Part of a small language model's weights.
Architecture: no biases in attention or MLP, untied embeddings.
Each number is 128 + 32 x the weight over its row's rms, rounded and kept within 0 to 255. Layers, rows and columns count from 0. Numbers have three digits each. The size before them is the row's rms in percent of the matrix's.

# layer 11 MLP up, 256x128, rms 0.32, rows 111-127, columns 0-127
098:078205153080156116165109157105170119145162128073109078110139148125137136158159186149139165140158081140172133086154026134078091131058090125092124161164095119151160171127156114093130129142140192129107144161096145174129131116095122143168097075105125126137129160098101078164124168130102133102138179116158130100106132151162128173081150137134156159116120118114070107074092201166105101122076
104:160140165103155116129053129096144104113120150088138106114188118091087178147119178121115140164054131145193130127059143087197104113086120169154185113125124112071158172208165148147114143138086165146098122121113108149131110105125155178116114179157103053140129110183126145146147173101113156071125133111157134105079119116116154098117142148117166110170136148140110141063113145133206109186127
095:157156124125126110139127051105087157175155070090097114153187065123149147118128110089133144126134126088110120129144094167152163119129128084166062105129038078164128113158106092152105158149124131084154109150095152202128139130117150146086089136060107117084146148109162126193139097103089129053125076131119119116190095180109090159143121113150107135145097129189157071165110183128106134109102
102:094191124150155111120118142113143149137226085094154132148139123103167113129103169195155169127129155135067106127148083087098048123128186182159085119142128133135131172144169169131086124116125145154087171098141079090196094129153137140087120142102141104091097157172086188100080149126190119104123184104144112151144181155137113097164114168099147096141105181119164148139142121082113136080159
101:173179128141113172189134156174194123180144085094192132136130110167122104084184098110182089124128152160108090094121137121102104135155128117157153120151093095122093132109104110105093101151122053161104093062130114132180142182090125140168138125109182116152104153144092195123124114117096132154093147192211082111119117114122117144147151127161123099149116129086148126204135171110133136040114
094:162144238132108146084050141171111151158121093147133085178133158113109096085117138125128134145129113106102153147155149161168147094114147099187101111087163148106158117144170148141127141162111098196129066074115159165107179111061071136146127132137102069155140120141166191157159152117164161128084077171132164121180141118144099083122132143125139139153152090114110111144098154119072134047127
108:145055178126195115121112109168184084100063120135139166075215087186140072094135092178089107127088123124052088205091135130096100114177115185083116133119098136117155167117119106149166133135169068129142137118157116113190131128113098115094156170162097105088162114147099128144114152088136135119119127083171150175114115171129155106131179144107155108122130147132120086125159150121154086140126
101:143163119157112237105111110140180153203109099150108117126125082102071165056148118142149141132147129132106092128152168176069160123151091139147111155166126072153178150186128094146180156148147095192107124114139122188101122122138106122080120115133105166108086094184085091206110116096113132125142086109161084106111130133146097159159114133079166099117149109123137125162142181121090097183117
105:192138146148138094150124124098129140111126147172133134098142153113110107252103116126101125055131135093056150095165089171145129124143141114138175103099205051122176103087116087177115154133169155171133140119171073095121172116110140094163092132104134171108122154134122141128157171162137068082115173109145117148157186126142087107129131083178124102134145103154104144092185127116088090157111
104:182183160111188082098130172131114151128120133120112092106183117168122081110133101205131115174145144199142084135113105149169122187104104096118116171106139130127072135148160109137199144133109079083160128081147152132136120101121119136108070080157193134155166085117120168136177163106138121161150107090149149105156123062087120136067154102102160170124154103067119093134086116189170129161123
096:157063104146120140106139113141115119159145135155083157170117091188131071146164097105171137138199068155184127072161157148116117156108106112079092167150087112084164125163161114123109132190097159064110144111167139141095108076107157087121139120153165145164123046153130101116107188115082108155084137138114123131131143110091187154143153113090107129125169113139096194102094177164140097083075
101:129108087095117128174127108152140098092093110163188115123102078172110135153128130130087190117102111120057069128096149076109154148129173136147101087184114169079165128109154149160113149094112085148165154057205127151121165081120121106177129148130126185079117165151131127128145108127074169051145084173148162075145189132153139087074107132145148109158121138134164162173077127106133109135130
096:131117121100132139120117112119200146109189109090152137107170110167184145096063114140111141153131137134130201137105121122114055117144179106171162129116085147101142150082071115173181121086117145149169122076121116160134060090124151125198062159105065123152151130057103127106186116110153160126168154132123145114076153152116095081150124151163157097127123165156080090150110137073072127128090
100:134087137135138098145114132126143148119059118120139181175150152213103087159164131117176145120112131157151193089175202134125147160191129090141113165175144133092138156118114156114165082098117073152188136145149077138115064143159121110155089110109067100166137074148130111155115124080133155128144182209143079175155133154129135125158134099102135132164216137172093174129112152133112132144129
096:131132150075117102110140117098152154129130141067152120108103133165126123080214136100126120121159072143112149118138155146163130141149109100164138144152117183092116118095150108163057113089083126067162085191135128151173081095130167145173117116129139113151143067124182085171073113168105111049143099095064083152132117182092123123083080170142104103175085109163122119115153186123160144107082
100:108164098191135163173101168149149086173099094174114103135133113140066122167150118123090158113111136072127153183158152174128158109123098153144139142139129082151141088101174180059136160120121119127140186110097099078131106054122141103167189118130104144072100111075163191171139065144150153149175122127168135127085168120134097057093126083143146137090113132116103083122125143168159180087138
100:037141088080148132108103144097122183145137125094120136144116106223132133109132082116145138131114132123158094171114184106114148113155062122074139152143155120113101168052146173152134154116125124144131118128174109122166168077113129177077158064109134146123148113142161149116091133167120148115093160098170121149196112117157145201123128056101167146031071137165137135123138119139159121112089
# layer 11 MLP down (transposed), 256x128, rms 0.315, rows 111-127, columns 0-127
093:084114157144149161157193175121097098170126147138133086103164158090157147071111104143104144097173160163141167178087106079108116083091148124131157132153133118100101164124169134129156079163127053143141148107143185143115125151091174131088112195154163183085152187088148118119092109119171079173101139076190154064152141134165161098111097134152134098113122147101043134115132137123124080096125
104:120165099106077162170129168114070141129113109148147096066117049177136066115158151160148142128145082110111174142129123133118157057125087139153070130135181164129144043080106091090116129107204090117108175123147169154152147101146174070127139169122173179144076069125154119119129170172174118146171124107133109103144172160163155135123115125097082180112138114114122123125158127180117092124133
078:090096124137120159123125117137112091150182171133119110152137159137115133144127135142166092142126033098141117072127142139094138167146193141136069162133119118081108156149134143188115121115118141183126133085167146097125177130108230061153116107068127087089114139116179122104144095139085128121132120145098135083142112136136124145115181138129155133110117093116123115060122081148162000108095
097:133156112126185135077089109108160110121106060173175138148122107109126148085140092167105116144173115117127112147064151144148176083147172148053179103162171088091125080129161119105072159111056107154097122152167130184086169109142074112198102104140098133115148052118139126168119121102130175134120161164170118179114151159131148156129084139116091105141110098149114054153138121118119094158076
098:139121165173173127168145067111089125168167148178101122134117145127162136111114111147131105129143208131118161143119084071211068095103147136131156116120142110123156220128150112187112124143150159132125097137147121077140127081130143172148108136100104147147150192067131124144108141128158130143084127059088202118130062137128135176147170157162117114104126165105175152089132175201143117134187
101:149066125102146090059145153112096081148111119153154144134153139138116172103165126121114099127156052137111133131179058071141040100119114126188170139167117140181068132199168119183168149125124111176089144114099135121137209150117122163134097162104127073091144147166174068150099111158142138114154084102144122097137152111095141190108152130138113120114082106117176173120110142129155115114089
105:103123129119115137184103133103171114135105153099104137105146099098158095104105209141119116123167076189184104135106126123161157102140155126107109195161166166153115105126144191210169098165101107161129144113171143137105148122172148064084127098147132127042163140134116150154120131082134102117130162116121152159164110137108049146088058144178100160181101153127166210113130129148152124083124
106:120087117116114064118109121059101151155084121138142119136094150143181111135187183122134136131120137161115084150049123131164143078124092130198161138169151112210130093153100095150182141110148099149143096106087102171091126063145148150108142097125164098094121192161134223111131134124146160143157128191167168079137128075115158114132107112093175120144083085158150124117166134148142186143120
105:160168155105158128120107146111208114129104110143110161117106126078117152190079167128135121141182169150143129103159123099174097149129146158160136127142146140188132143137155233078164155113110141201060096103152139050104121090155151110149143127189155102113151104125110188117069158099131120082113120154076107134161110164119158139100130154104132156067116127152179112156161064145151163081132
102:141180118076122132147165140085136106055124105142138073090100080121189085177108119118084141083068209086102104131086080164114131092065091127136138149141162136109107133091125165112113179156157135078134115156136130090170121123066161091129166152134151082085154168140104160125145133113122116157153104141101129072136149118134049111202100107169096146163176153099108125179117161124114129140175
098:093120113180142167168074051115104109189123100131154170147102109085152109131051070123141070132134101122153097140156132100116172102101143106130134118141139104176156139157171124128054108152142135130170136117110108100129126093125078075087097174133134135092157178151119162125092136176159114134085092106119177090111136139142152140141120109105135091091106127107098133119086100148170000098088
106:105158147096109115102060168126101161126104072142207130112104091121032125174112102159114153137143076080152172138141149127160126128144100110081074102105150137097200167153139161174136099217142163110142084113102088101094109148143172090151164125075111138124035124133092095139135119153117148124146123121180128127092170153092131070109085123159115133156152109102098095122160111100088140154136
102:168160152135045172116085132087079102138099129143118153172091077101162103109135113163136123165202144078107087163198100145132150125122142134120127118119099143126211155154165149079132104115084124116136181113203078107152102099099088121154160095118156093123152111132117164143101200172135143153106120161088153108134206139157105134054111112154073145122154101116109139184149107173129129128162
104:171158158128156135073115087161095104112181146093193115129132111126134084129116166112145116140160216124078168130210098160146096133122134091161151121182162057146083181080074149107110130125139101198165140173153156141116171156154143118161137105178144064110091125105122094101179170117096125148116113130124154168136139121153157149108097129070147149129119083146173157125093147145197115141181
093:086159165132158148129199145169127145162136158106115100130112097157092153147108117142039096094089188175088147118101194150108168129143132177108055111106133129172092082106127119070138087111100159090131137100151102055083111106117135126111164206078121124084113186123162104105139138080168133167118130153112128164156146149132160149121184084151072140110157118157086145096113113119094182102138
094:131152069106135140128150138125145130203166116116150152130078134112095143051175084088134170098063151142110135140155161122140159144185157131109108099037149142100101101093115151108101156155167112120084157140087163097140112090129136145165117147092177185153073115127137110114096150122124164109163143120145150117139115151125125115142150158088077100138158111110093078136052068144014166144091
098:140088150061080070124090214171149143150157135124089163148171150140084147161137133090049076092211075140168087139116108155136093088181102120127136128080121164111079106159123104095104129123098145161132143156112183134090087118083157129080075136112101117123215089160124114146163109178152109118109116177119099156120148165146135123072115124124153126100097141132137158120166111178105120122106
# layer 11 MLP gate, 256x128, rms 0.309, rows 112-128, columns 0-127
107:148101167142063082130121140110160101157124074169139105145145123123115119124094202177124126141159118146110130204115103150119145154118133084122144135124096099121111174119155152124147168175203103115120095175103107145145124070130160167127142183124110063147025095116177062152103114172079059137138116170111102076058152150155154127156159112099150163164124112165102112148184147115130123101143
099:134120124128095147175140194149170126214090158099116107166083145142102111103137133139201114169125131110118156144176147126127152111169110151111181157147160151138114102107181222176145061120170153178069090076145092160148111074115073175125144078173117169122166129176072109139081149128166147170149152141142108116110162123119109144176118101095108143136149124096110165108147178137092115090119
093:144116131202101093109090118161175135140186137171075127076099108122110154165150160139071159095081088151157080147116113139144175119108134093106108111157134186128160137156113131192139160103172136066138138122110066100115139148095134152104156142109122149076108081095114060182170218126130142118106180130106111122117135123110160205122101067148128148100127147125105063104127130137061110169138
096:134083158133125113120158152124181166130116082087151088094169143118059160112118079119174139115096119081100097145148170163088140162115135176124147157138108153139103138102087104117093165140129132191085168120072153103165078090058118155134139131149166046152095133158143132140108103070185090095118156183184136092124189116119149088130105058113125180121105156110088108144097118132081092173128
096:087129075149137093132117144130182205107171156155114165141114099151153115115104073126101121105114159139105097123141143078058133121117118025073091077197145127122084160061096078168121131123134123101155137136173071157152106109124113169152102151116172159094182109103083133127115164095153162142098122144139165124134117134114046161100145058132142119078114123151133190117105121117073108123104
107:118086152130185154137127195136151160140090083140132132120180109115105120156166129108130195121139137108114104118161116172116146120134146115200100165165134153180142161078169059106133159169138119065174135146088112164174115099094127110167082138164102097149110127144145151152097121192127179086076151086112151105124154129113132121110133166132146104169119062172107089163136075210111093097208
101:200125142122156134127147137174160185101179117155056149168130159139102109087150104188193137176121113126088142134133122108181095132100069166149154111132108201129112108049131133110129145132137133130108067146129137195096137111117146154145091174105078186153107191129114115114132153148080126116097163141114171135143105100077117131134144126143131189122174173081142077158132130101055074116091
104:170098136149160158151146139155147147153138100122116172169156156102149109102133139128160172114148107120106083151116057179125168120064105090140088112145164088174119075084130181150110174141108113088180111157141098187114161049130134137131194088082094110125107102075203115197090135188171186148131109159125139126130146110116085071099166147145152086112184115100153148152101116146107132117113
098:076149140130119202115103126137183121132158102165101125155096195130150103147210102131096113139104122071139134116124120160129152140174135120154142163114139038113137123175037079184125117135081102172135115136128104157122171181150158167118124111097116110173134139117097129110187086069120090143185149114134125177209204096145142112155136136128129130155144138070118124133140115182143107155081
097:179135096087128151151124168136073162198125156114130112122070119118147086127114047137139088170136108096115149082156095104104118116083152131148181129124161104167131154117086119117161123212120116153119181163087141099098094079120101107116138158162117163087094149144066105044148142129114150145096107125164176087155120117188190093159148065164148093116168114128072130113162131116147114189146
103:107151105037104112155147120148088136097117123228151158128098133172117074145132096167163120110128073145088089109107112133127136169120156151199081134152126162119183147040108128165130152099142066129144119166144151117115162105156136134154124129119117196085073091129149072182114100136119165096138163142093139107160111068171132113109120113079133168168111127083157177177111115088133130083155
098:118107118120099142107116115101144189163196171117159119172078102136108146141167069091075121145153135161149100137164154144087135137134165097104172107157181131142101095160117119181176150117131077083127046142126132164143131143093098199118142124115067108129132080025103071127080102107107163149147167122127160084131155127147110084159108147155114130163109105096104134117023127119115149109138
102:083126134054049119093069110118129144107151083133166101198129108084161098111216189152144136118120081069136173121105093148150164104141122153142141098190143129124157180127172074154137126123074104131125127134170113135117118111096137122091176093141182156150153101160219166108112120102163111155180146140157124071155157140163129148092130120149123129128141124204089154165120131126121169121107
090:119148118088136141122078199104155126064142141156132097174116106160096111111055134155047143082087069145113104167099146163142142134124118138101053146145163150201165174196158175166106124150161106143129153168144124102102125091173113130083141125178106115155110118110119140164120175117183165119121174200068174104165106109129149156142159118139154140141113152128125103149184125145181105106168
096:129119118169120156134132126122172150131085188163146157152093072132098086190148135107153117138160087083161139097184111051089115193081078179166144090089123146141153178110090101175063129091132124116092101083094101145127200144081163157114120141076136108201129076127122148092117172143130115135098134128079185111088113176113147123133128149139177102149166101114141159118123124169186125103133
105:136145138095114113129116153100101200160137083110112120166120133130113140124136083124145092115100100123148117132091099122160150087149114107115127154160174122191050038191151146134115119066094109070138108040089148139115114110103129149089094128163046159098132104183181139126125149099146183115107136178090168101155151151143117105101115064091122142139077146161098116179148099154127059161132
100:170144176114086110079132113098086187159143130111118112157174133099080129182170127103122089127124088107163149171114131137121165120134168168067153192154139118173154136135119149140115085113104079114175151090151125097182109147147180110093120116121186041119047165087177167140097151122157131082138127116069123113122141140096174113122112109072164117090127088124125066134088113136148077103185